python train.py --head_dim=64 --d_mlp=640 --norm_place="pre" --norm_eps=1e-06 --tie_embeddings=false --lr=0.0107 --lr_mult_o=0.917 --grad_clip=0.5 --warmup_steps=200 --decay_fraction=1.0 --decay_shape="linear" --seq_len=128
Each number is 128 + 24 x the weight over its row's rms, rounded and kept within 0 to 255. Layers, rows and columns count from 0. Numbers have three digits each. The size before them is the row's rms in percent of the matrix's.

# layer 3 attention key, 128x160, rms 0.131, rows 105-125, columns 0-159
098:126084125102184098168158131113103115144169130099123162169133160134112120136070128107111096125124146122147170110159111130139133116151130145117130156064112139125124122165151144116108119170120133104108158123165162131121083081092128119132081119092139139141170120122062139121120139144141089132119131111093144152109139179099155107139136144098105145123160159142123118124133124133125104093111182181129126143143122141111121121155108144172103142097147135116116139158089095119124103102140131
098:134153150119143112132111132093102119125126132163094138142165131112131168124154108117119172104115122117159142198135158084101138070108110106136140138124118139130158139102129152161099117109104136158139144112133149130095103138109117118150159123094189108097122142111100155129133120140127153156126120105119125097158106115120148157171108157075152113093137125140134119115077064154132149125094138122162137146127137082153198140096163145097142137144095109081121145116127113156143104122122113
102:149123122149125130108073116125124168075126135122131116151097147105117132117149109146099130136136135119103131126121125144145135146118131167152123088135134169161177108154195106129143143126103213095133151101133168126133136103081128134099121132132123111095105170084124110132130117163082173136111114130140094111165139121151091100101137118161116147110136134141086139132127131158111146134115134157136143119135109084140147090174133098152114119176152111094109177094112107138112160145148119
099:092112166077102139158148070102126096140135168133093151126148137082106103121107105141105113081124093128117146163152120150128126138087097142166131145127182123111132131123095145085133119116142135117117142154116136100170136134150106112145180145166141150121115107152113150085096122129103120110095094109152099170146148127073127121149147128154115133127147095151102135130097167125186131110146115138109120136107079137142159115126165145095165148132148124150152138117159141172137122120139158
102:102140110126154122116119139141104130144150147120136136151135147144129157068140134138099110134139108127105175155148159116119130142108125152103171149152088163122107134122139125126126147145093173093179094137131128119129104088159120179145169122136082111143128165072141168111165140112108139066154131120120120165117124165170126160086102143131102093117156102126142109141133113099157116111130127133119102122138128121109131155119061132147101107101123136082129106062160126136123097151139116
100:118120102139143126149125074112123136134099160134143168134149086144149170151116198126144136103080135141115131122124133083088139101166118143147079148126120120105111095087156090134121093106120109109156128108133135167118096128176129105175157089171125125127112147142092123105126164153153107138096146086115141145143138178150131161097122160141114112152120125080130106119140141106149109125157123156158156127140144107157126140143104087118121110144086163094137118095164110122130121108157139
108:093149178125131131121128180098146110125154090133149134090117115124142151149117115123150116150177120148149116134176163177114112155146116136119116137160117119160078067120101123092184074098148162116119128102126131094118141145121134101105157186122127107087106070177136130139150156112095117154160119109124148149154139148105128145118152095134163114093101103106111100088141126127127114169117114122143133122106126101140113107126094135154135134103143130112098129145153110130123142133173134
104:139166147105086183114186131136120148117155144101109081162124106117116131105100131154172113119110121157114152110126087108136165135154050142129127080133107138170151122132121130096124116212124117145123130121135174088142142100102128129108153100120147113120167137135135123137108143148168145132175139076140115127127101120129177150121159113112093131146107139120119147089091146132145116111110147125115131122135158145121096093109088170128135115155116145163092119127136133139131121154117142
109:119148094142128155151149144093181134108148113166122126138127123104086141081111141132157120167112172141071107148164112128144115122143111136122133161116163125144147106129159110126109170164142101152162132142098116162138125147119121174089122141138127130141113135117148140128105129161156154118124126101108128095142136132115085139151127109087156147137162094113129136092136075110182110107105156097086187113147140109109118141171123118119184129107103119138135129159090146084125106086101120
105:113105120166150145098148166147139115140100154134116118144153122105150124120109124151129132131110098140086103142106106141152100146115112092146094087136092121120101156167096101109064151114154158117155124128132126183136162152108122151133114149146119117142123122163130128101122115078171123107134124079145133134080102120133181102156172155116146159119152113108112132153122105144107159148134086139110143155171158118132130112171162157124142101118100131077113087154147147144137173113109095
107:128110131136165116134113092107162123132110118179079143136156129146119088125122108159138123096116075128143110093111092149111168113126148156167148148149121121134129163100128087164113175154109098149132126120144156107134119149149071075116109130093124140152106142122130120138167142098177145153118134139073122154144108136145104127145168131104119110140117104121139145126122114141109109102151146147168115146142174153142133085119108110120104138148110134162104058139142158112136081161102091
104:088091145127121163095100115087133083124132137164133119110118180132122167096109102132142133148145123135080106122132111164142157118135119137109110141125126097167151121148174126135113118095083118130127191160133111145147127130123136144116134137132138120109123192130114106173144136161137142129138077134102132084064134124132096137147165178125111128159110109166124102129132120140178103123126125143119109105118143135110121129147124177104141128124092180162094109129157138156166070130106127
117:134155121130147168108141163059135146134133128169159121162127132132110080112104134166117118111129148090145121184118114096142159130049114150136112099077122145132145109129139087114147109090117111123123116094108127135116128145119168142143142136171103142154108112145123116111124107118174147170092141162162149101148135161099114112131107186123114103131146110114140120128090106151140131167058135085110149150114109114126144168121137125129091129122152138126155141106113123150154165135150118
102:130149135140147166141126133162138115135144098123144103122118108122148115130119115129113104135144134122109184163131140105125126135130142095069132136169145098134126133161082140127127180150133100139141093142161152158134138116123124107123092145097134087109152104094153083124069135141087099147134069141097175143105080149131146137115156117102166130155156148165089105132123160086162142141152104096158154101103104160122112132137091163100159145085117161124151107135152149127146127103135130
096:091150170110120115139116147157118132128148128135144105160149131151135115147126079103169129140083167152113134154117137116070115092152143100099160150179136139104116108091138138172127144123117151144130135124153115104116154109094127097119135207143146120110110132108180159146095146112107106124122145119117110139196112127097112121129156121116112104118160118119116147137114116106095155124089109123144123141126165123140100131192124183135137095125092165121118102139095149093162115101126105
104:112108128105154097107137117128164129130148125127139131139107168091143105155109103099156123114094149122153146112127120077137086139162139117161126145153093068170095135130123088099168140179115158118085103152150091109116127148109111130116158135104125123101138190171123148140152139114106153161107102085142171122120102103137119151117136107151126129133128129089108125109169145145118166109143141124148117136135172138118148163151167095097093165151088128073129127117138154143110111113142108
110:122137157135082121128090121133079125123167160099141112091122137139151143137131130132142107124131120169142143112132177134172102135115151107106158153105141124162113131139116125101080122109148172165104178100120099096144175099129129124090139127087164178147085136112124149144119130119155072144097088129129151105154123170157129156098090147134099186110130122126151119122097126170113158150110121095101094111102128143123129097120128139138142119104138141124140160134112181105102146157106115
097:123128108127082144104126145132131130111089119123090154127100182147115084140125130131144130140158105136146119154120156072153108090135128130116158111164062140125141121152085140137138139133104169125099117132140117108138146186067109119152111132112102129078136117095141141132113132147086113140138124117144171154155125159122106134160174131105103115110097127114127167114101130130116139146136182125147107186150126129158122089112166126141135112105119174167115141158184119136161163128111122
101:169107124127168134117187193146140158079118130119091128127143111135129150126138088143128126125109150133109143141137146117128124112160127134130119139134155100160108116089163147139114164135147091120175166134147086127104110131153136152076115129129133123132114137090103112142112109121138096153106098111103136131158119103117140122087131132182114084150115153113190096145104140116152112141138121086075094123138116120136162093087129144130123157149111120149159105166076099173121111140094120
103:105130139142145095079118153141104143155110109147141112142117122110171123148111124082164124123113118111175117083125116153145119096108143145125136122093094109126175117088157151145109196113143161178128110118125105169089111100133133147135125132135172123188184153093102142078133121092138154102134135100105129128136126122159105098127137096102132118120106131125132164151099102137120133136129080084139141136145113094114137084118132136146166088138128145121119129161107144174143173127129115
106:109121112147100155094134134156105145103134127119143160151173133119133143110133093098156136094154116158142148145142156146112134153152098119164109140134119183088106172117091096155125169137133107160122140083180144147139133102083154146159118153101103132159126085077153128129111119155136159095088177130138147108089119110115117112097133090140093153131113134143130144153119123121118116113125147137118142148099152106106098133107129142125128199085129126103107093132140156175114140095095134
# layer 3 attention query, 128x160, rms 0.134, rows 106-125, columns 0-159
096:112171088115138158139120152135103148101107130131136136143092126116103144126127152142147106116091148127099168135159159170141109147142127154112090123119139118131105164095149152121143087131105171110149111141147125104119141093136099109148136133142149115139175129136142147145135125103088121155172141100114113128114134127145109129147078109134151128115135159133141077099154126130136088146114075099165113144115076110077149129145089099157126087170161112116141092102117183115162168161147086
103:130103095156125151149097152152136179111103132133161108133083128135108111105122137134102166111126138153122095130146132131131123123132134117095175136117175144119173088126165097159146116119090119102094112107107134110130140106100110098133085141126131117115115108164103158136157113106109119145114115145145120163130136086143080128139152145131145105122179154098131129152139147187104147147080131112103104170157140152109151094077172118192114099102164102121112123128159099109135124157133105
100:110173134122102134150119129113087136132133099137120137081139136120137121139110122123166135176109137119129106147160106182114167135132143109126130114114137130133155128091119099093153145145152122159095134129135120133129145123128116161135111110137152144138071059215139079127127095124093156076115117103123117167096123130149128149125120099114103124161116112159157157095140106138141070094130170134161105148148128119124119102126145084150092155116166139145180106116131118114127138116170136
099:145119116149104128150117123117110128109099113120120119114128149146140140113070098116099127125158160107139116146178106101161121152068100117095096101156149130184126128114102165171153074148065135144120147131140148137173110148090154090111127113150117117108116161143123121096117158123100139175135160164074118113130115114148176099123126105148124133130094135147122165121109141161123137097113117140155094158115172162116149175085152140132122131129123132134073115128144114127130148158130132
097:120127128141147177120134125068190134105159146102178125107143147115147104136108105121113098129169126114129111106154134139148109164119097095098162141128090081091105138115136155113139103120152119121119172128141118125146098158129144123144124123156112163150098156099103109106130151124097129125198107128081136134110120168108118145148140159146173132098118135158127118127105150051119142107108121105143103165139138140115151112140148116117080138126126177118126110089135182162135121150138116
104:112159133100086133131123118126114158122124122127138110124120134160131131122107075114085131125155138108125111159171126092123112095155157105102114143116128117113157155168179166141099157127144139131095068112135116102155149164117136125126153149058096124107159140158183110127129136145161103100101128113110129142127157162145124111136109100127126099146185102089107107117131104133175094105168144113129131111178161101120115107158142135118151110116102175125112150129149140146157082136111159
104:133130084131119073126140148118116095143110115109193149135148115143139140126114118122125145136145148150134123095153160078053110133086139115092119144049110105126112179144141128155170142147124122138100075072145108141105133172142126154161124138137137125108127135153131141158118163122130114176077104116126088079143112145108114118119174086134130142100105120091133141113155129155113129137095134112156165124123131134137126156132125136143132128124103165147122141136131143134113175106151106
110:109086128161113124111126129098108085166119154123072141123123166106142167116116154132114138117146101106159128109121162165139162123137107095116153177140137118117152119112130133143089131124110107105128139132157104090126125091142127136121127143120129138122077135109139150140119169124138141073121111122138068141214106113169131145134122137109119084108140145114151136126111113157129162118114160102143126185138057108139160130161130129091162128133104114190139140127131151121124140124092157
103:115154177164188145150165141134161094150153158163129119109120112130106137136119165090147141116109126120122158132134170099096218088115142113135161119093111134129122112096157102137126151145083145135136159139083139144153116104141145156104101121154143123132139108065120117113107123134158113130091112101091120108154135118133119102152115138110168155128123121125162099128104113120149126111129096112134108127127098095148143138143088139114089168151081125108144143132166133137110163093122099
108:150137096092122128119129141164097138173159110141118138121170127098155134132139123185095098128132127114120138086133117150124112128114126139121161146097104131132145136118042116131131121078152155129111123108165143158147126126146138150114101098108153133105140148094070103136137155093123112170127130124134159080088107102131152134183143120166157160099054173122115126107164130138115130130117102108126135108132139124131116180097098104126112157171104151124136161136145109120161129120131135
105:135122152117091127116116126113127145190158123173096102084141136140094163109090141131106124156138139115095139142144162152111117154107084092125155138121159133166142151168129104155141091109161134114072107129103124139103142115097111110136142108125149165127144107153146133126106150124108074106111106099121137185136117111220125105119147141124103144127112148113121154144131131145106149169161147143145156152104118093120135153125141148093113123110108108133104092122112158068108141122149108
123:115147098074116111122138143115149147118128139145147095156154141120116119127094153140140079117091124156139121188148127129127154170121163123115147154120149128124119145115084145138121148146111118102108120138116130108153116122115127136117082116133151119149096160183143180085090137106143142078095137146133164161130148102128135169090061115137126133091121167157154106141116128141110113172139105098130137163110112130134152149119150134135117134131147121088170094130063183108120100099111137
101:155098183151126096144149127117042107114148127113147169151083128127146115155108091080132109140125161143170140149175091105095130103115134104114124098113093161135118129148122135116129166122168136183130132117149137146138136139116128103104140133122104126120169135099133119153148123117118126127140139166156108145168099118102148117130137134086118083144164197151132107153116127121097105111161137139110127180130102128113116151164148106112133095121120124085119120172103153108128132097134099
098:106130103180113136181136137129131172088102143124136153133142144166181114139112108122145135113139144101153132133126107161120137131093173102107128131154087101135134148095125141141100171137116161118108123108166141117114137075104063126129133109080110128116145127070105171145140126128124100177139139124103114097143105169116087112150138163151145118137165113147151091111144107086122133122136112149164134139173153128088134108128129114108166095166102133141122093147126149117144132094115094
105:110128096164168127134102145098143150127155105096147125145137117185130138104123109123076080137143075123126117119099178115166119109133104152090153119099167117197136123093134131123105113154152116144127124156152144109103109128154113153135144151135101134159193065091120102139118124132102111139163136111136157139133130104122131125180120186142109128099127117142143134081152114122154102143172160114130125116145122131150125079112113164137138089165113120140112115149126115164110128106121132
099:159127124112137133174096113142150115141120086119148142134156162117075133124112130087097161167070120137134173142100128189109155161121080118129112107119107133114116109112177130118152146110128101134114139149107118075104130160132096094106127138125083101096107125100135139159111128130143137151130099144120132111150142154173125104101132117119102142116149148129081110082159090153147112146156106174155099112148154116117149149131144153138178126164164135105102107144150111151135132140172113
095:130149165119118122123123126140144131103121119148151115154112134136140140164113119113102159164102132161141170100176177116079076138096116104117120163111106180123097151096112132108122150126080124144125073165163147152102116135156138165145096107132097130116158144132126143154164074125145149069106157119119160129115131097142119133155132128142130131094133125133094078104125117123139111134134113156133149152154138150098143064162155136139144123088128109107181102167114111128133150125103116
101:138140096119096124147140110137144118096134130158146131118134160117141072098092127077169095110153145044134090102151117162094131069156121121157127124129155137124118133111141111122130129169145119131138103123183153173144162189146140100115129118122122132102153145118118131113124174147158129113168079117109103136132132082110188106114094156118168138100138138154123103121094138124112160171124153142106149108145115116134091129142143141124138135130151083140119132122137118125138134087133146
098:128145120154131109099084129150118151129170171168112125114084131161092139118148103087152087120117115125135179122119093139097100119106168112148157133126161127123126145116113146101145110147104112086117157098159105170135090083106157104109177116170176092140169102127115143108167124134143141139157104133127115111151149155089121113118079178131163131145140188129098114082124137103135091152090114123174139111123152146115152119153132133134140127125126104108138142130124140118113139102138111
098:126156124158135101142149150157094109115124128135187145109063064115148124159110103125141141116110139135087157108152117141133138111115117104107119107117103132156147129135105095116109156165102135077148152128102105132131112138119163153147140138124103140117140145122163135145160150137113137084110153102101117095147116157149152104139111113131160145163124151051149171155146167122101113129128115118134093061175117141121087130124125162118124129130118143131108070166143161148090134113131144